Each number is 500 + 25 x the weight over its row's rms, rounded and kept within 0 to 999. Layers, rows and columns count from 0. Numbers have three digits each. The size before them is the row's rms in percent of the matrix's.

# layer 8 attention key, 256x224, rms 0.0941, rows 233-245, columns 0-111
090:529508461487512493498492525494499498539510467508532490479512467459497492559505486518492491513510495499501518549524496485459524515496491504477530511533517516511530495517491468507500480524494455478519523526497500409517571476477481481519508461506474499492430485504487453499470516489484540471506486506505473508499489463559481510481500529501
089:488532540517528523519520493476483516484485506509494511521525503552525452538506477454542498503498490476509458520493528495456454489515499479556539472542503457519539544499517542540481505549479532529493501517435492478498463504485486513485525506506498487450498517514458477502513502475528483516502541492506481458503534496515496492521516513509
084:445484508478520459508533524514498448476498494495485507465530444455458513505517504524515471527491461448502478490487530511505505485514501509504525484483545475519530542521488509476544527542510506502469481519495507466515562497530495525498491512543513496513506451522499508481529463490482543519460502488473514549548477504548478522508513483523
085:522495528505499471516553526457534485496470471517493502477480502536525500484488473533528462506474540512509481514510496536461512515492486506522490512476539496519480478492493497506437465519506499488536448521540491522501481495513474476515503472514503523491563493514537511551542470481464511521513509504465505488476512496526470521462453536450
087:471514490498493481496489494486482539488495484457518503485503503521509526514547528528520456522530470521526527494472503449477458479537478492481513485507500491484479528469502483503489505505522510536479515505540481439503512523457468491460482501474540467479434501505491489458538513498490504500539489484523478515513456490466528475474502490462
089:465461539494479570474507475523475555507461477462502471514479473498512496511515529466481503512521505502520536578480475482518459511479510520452524509512524528494556465493493499486545499517515486535518499488540495541481532523433472495494466525509520513484474532507472514488452528521508508463487512525502508572478520492499502491506510497512
082:503482504488469499506501512496473530492513486512498520483471505509519510521511492551537527512467498500475508493486502485503561520487500520515476457543558476523487474441522504505530513504516481486507533446534479459462461474497530504453474460491476485467485454533515503471504498460467507519504509538531480516491506461499526506491500528511
083:443484474477505484491510474528494478508504456534497503513524512485504504492482510500526492479517447498533504503554479525480519491462514468538518480461489506486497494506518533475476476504520524493505500509461514517477498473482516552496497500482494466521528501502515452503492474521456510541492470479526449495514529500509508474471487539535
082:509442503550529464490474517522521541491499489503504465525521486504466516481476494523524472503520529462506482506523521482499507526506493499500521517502479537522457519462484473487510515502503521489502538512528463475503518470461494476496523474493489526533511527502477549456549491507537512489501523489513452504500492509494495473422478487519
085:492494520493506503481510510496516463477529531489456521488528509497491499478478534481503481478466528474484511482484492557511510470531479481525535521534518500456481491509496487492467499470470514464484496526524467499530512497507493479498493495486511450541510505519517457543521493498489438508436470563512494488514541505488478511524472521497
096:507574508537517482505487503506494511527521497474519518508464520503479525509482512526534515503468485525491531490503445501467453450536491498459495501523481546530504484481549492519466465488490520506496469520518461463513487475491551498486521477516467483503493505504456484510512507517522451528520491486506505513507487468494492537524475476512
088:522478539494558528468446496494494537494525489475475499515489518427475513483526511504540547500532499510439500488524457505509511503518532525509509485508500506563510533509499476499494501505484488503502562463506475514533510526500490470510480489495521533483536479482526511457515478477482534522476472563506447488508520460507501484483505485525
086:482496494525487506485468616515475513531496509474562508466446459527510519465530519478481488506519492529548520495517458457518482517562486476504503508488526501511492474452491495509535502477506478489479547490486528520495481477481536548538451453513503499472490497472507529483518501521538513496472487518492524486502523485521476510516533489453
# layer 8 attention query, 256x224, rms 0.0971, rows 234-245, columns 0-111
080:512482493487459502565542481487528474493517549516497476470505497506512468528519486513491522547465543491509508479541507497497539498476526471507423524483490502488469501507472520486451526489529504472473497495506516463491509462480506545475492517488491491518506497465510519478491498563459518500525466473449476505481430512479482545482479510504
085:484523531513481489484537468533458468479508518477481575500517495485509506509515492525449534500477527514512504494492493488494480482508527542474486520507540521499471469520526463488515512494505490515508479535483506547481514493455544533498522519510477437526506522467484522517502492468521496527514470516534515490529487532468457537528481516483
084:493479494513491524499491532510476494539485529453507491515532506507497511569518487493536486482511546503492533473525508517497517508503493505508526508470488495467521513465509517493489500493517529523497534480504530485507487531518516523493447494523526482524455447545497511496464548445495532482528516549525496447489462457493499485491526507510
081:489496529554481543543493540464510464520460522515501516520484483470502488546488500503538540489480491508495527506520474513511474518535482492478504568508547553522500479499510523545527454516481456483489498524506524514466502536473509483490515477489532480546518520470488494509509517511496460486506544475453458517458509499491475535502496503471
091:480510483449477499529540469468557536509509513535483456482531491474542496465482501441486484516507481514536496542509507470535478539486478479518459460527488459488505474523497536490517492516451451492524494479475478500508496508506510481541538485521532488548538533515514483496515494533468567522518518451536505506479524488509494523497452492501
085:478518524510479538511457491477543453488511477492480528443472492501543502496480486466504495468512486500488506510502487542490487535528473519489492525487528499506520519478487563515486491456507566518536468559501495469489507514529480485506519482485522488507524507491480471514488543505502495499464480487508495468469484553521527505450507521412
084:489514461502484452533519532536539509498496552471475478471528451500519554514483476551504502511524472527480483526520495503517491500516433534501477524505512504496473485496524470499518517467501452490503471500504490537472544486505521503497480495553484498508495449492563508489497525480547474466463481547487510471495471516505464508515478491507
083:525495476491553519480465497443532506498523530500475510434486522500512492479485499472463526496461491552496496518506531488513513477483527429492485497502504508477536489512480492497494508520491469482501527485475501521481500542498517448507470536499531507530518497483467531500495517521472513549495534499509558505498527512491481512544532499508
088:517515508547498497491438468542463492476505445522537489511478513492497531509530498514447482477497576478468518478547540516514482527521516524501491517502487471471531514509488489515492473496482499520496538519474500507474474489462480509495505480511506497468476487504543515477495495504537545496491470522460508458543465527464480496510500498496
094:500519522481478535501501552508507515468504498500483504520489552518495448523557483494490498467495478451509481504461482510529511484542525479529473475507457527508532486531518522483537485486493472508474465485497549510477509489524505485510483484492498480530459451529477479515475513511529528494483501502498508458514516532459510504532520541520
087:503506528518499491523448540483492548485521475535491457549488492513503528463474498523490489514488469485563515510497504537563483491481496468503519516466498507463499504478513477480463491448490486526504457497518508488471552530579469452523463475534471521500500471523493476502452523501524529450497515509501524501511485535504498534470498506484
085:516479483511507490543511483469497546491500488509509561510497526516517482483509463452523516484501534476500487503468545493458521476498486492460539506580516485461478542512495514501503495459491462515551509491518492502533475535507453454500516521488529510498539523487520498520491487474512465552484559459528458488494518516504491492504532461500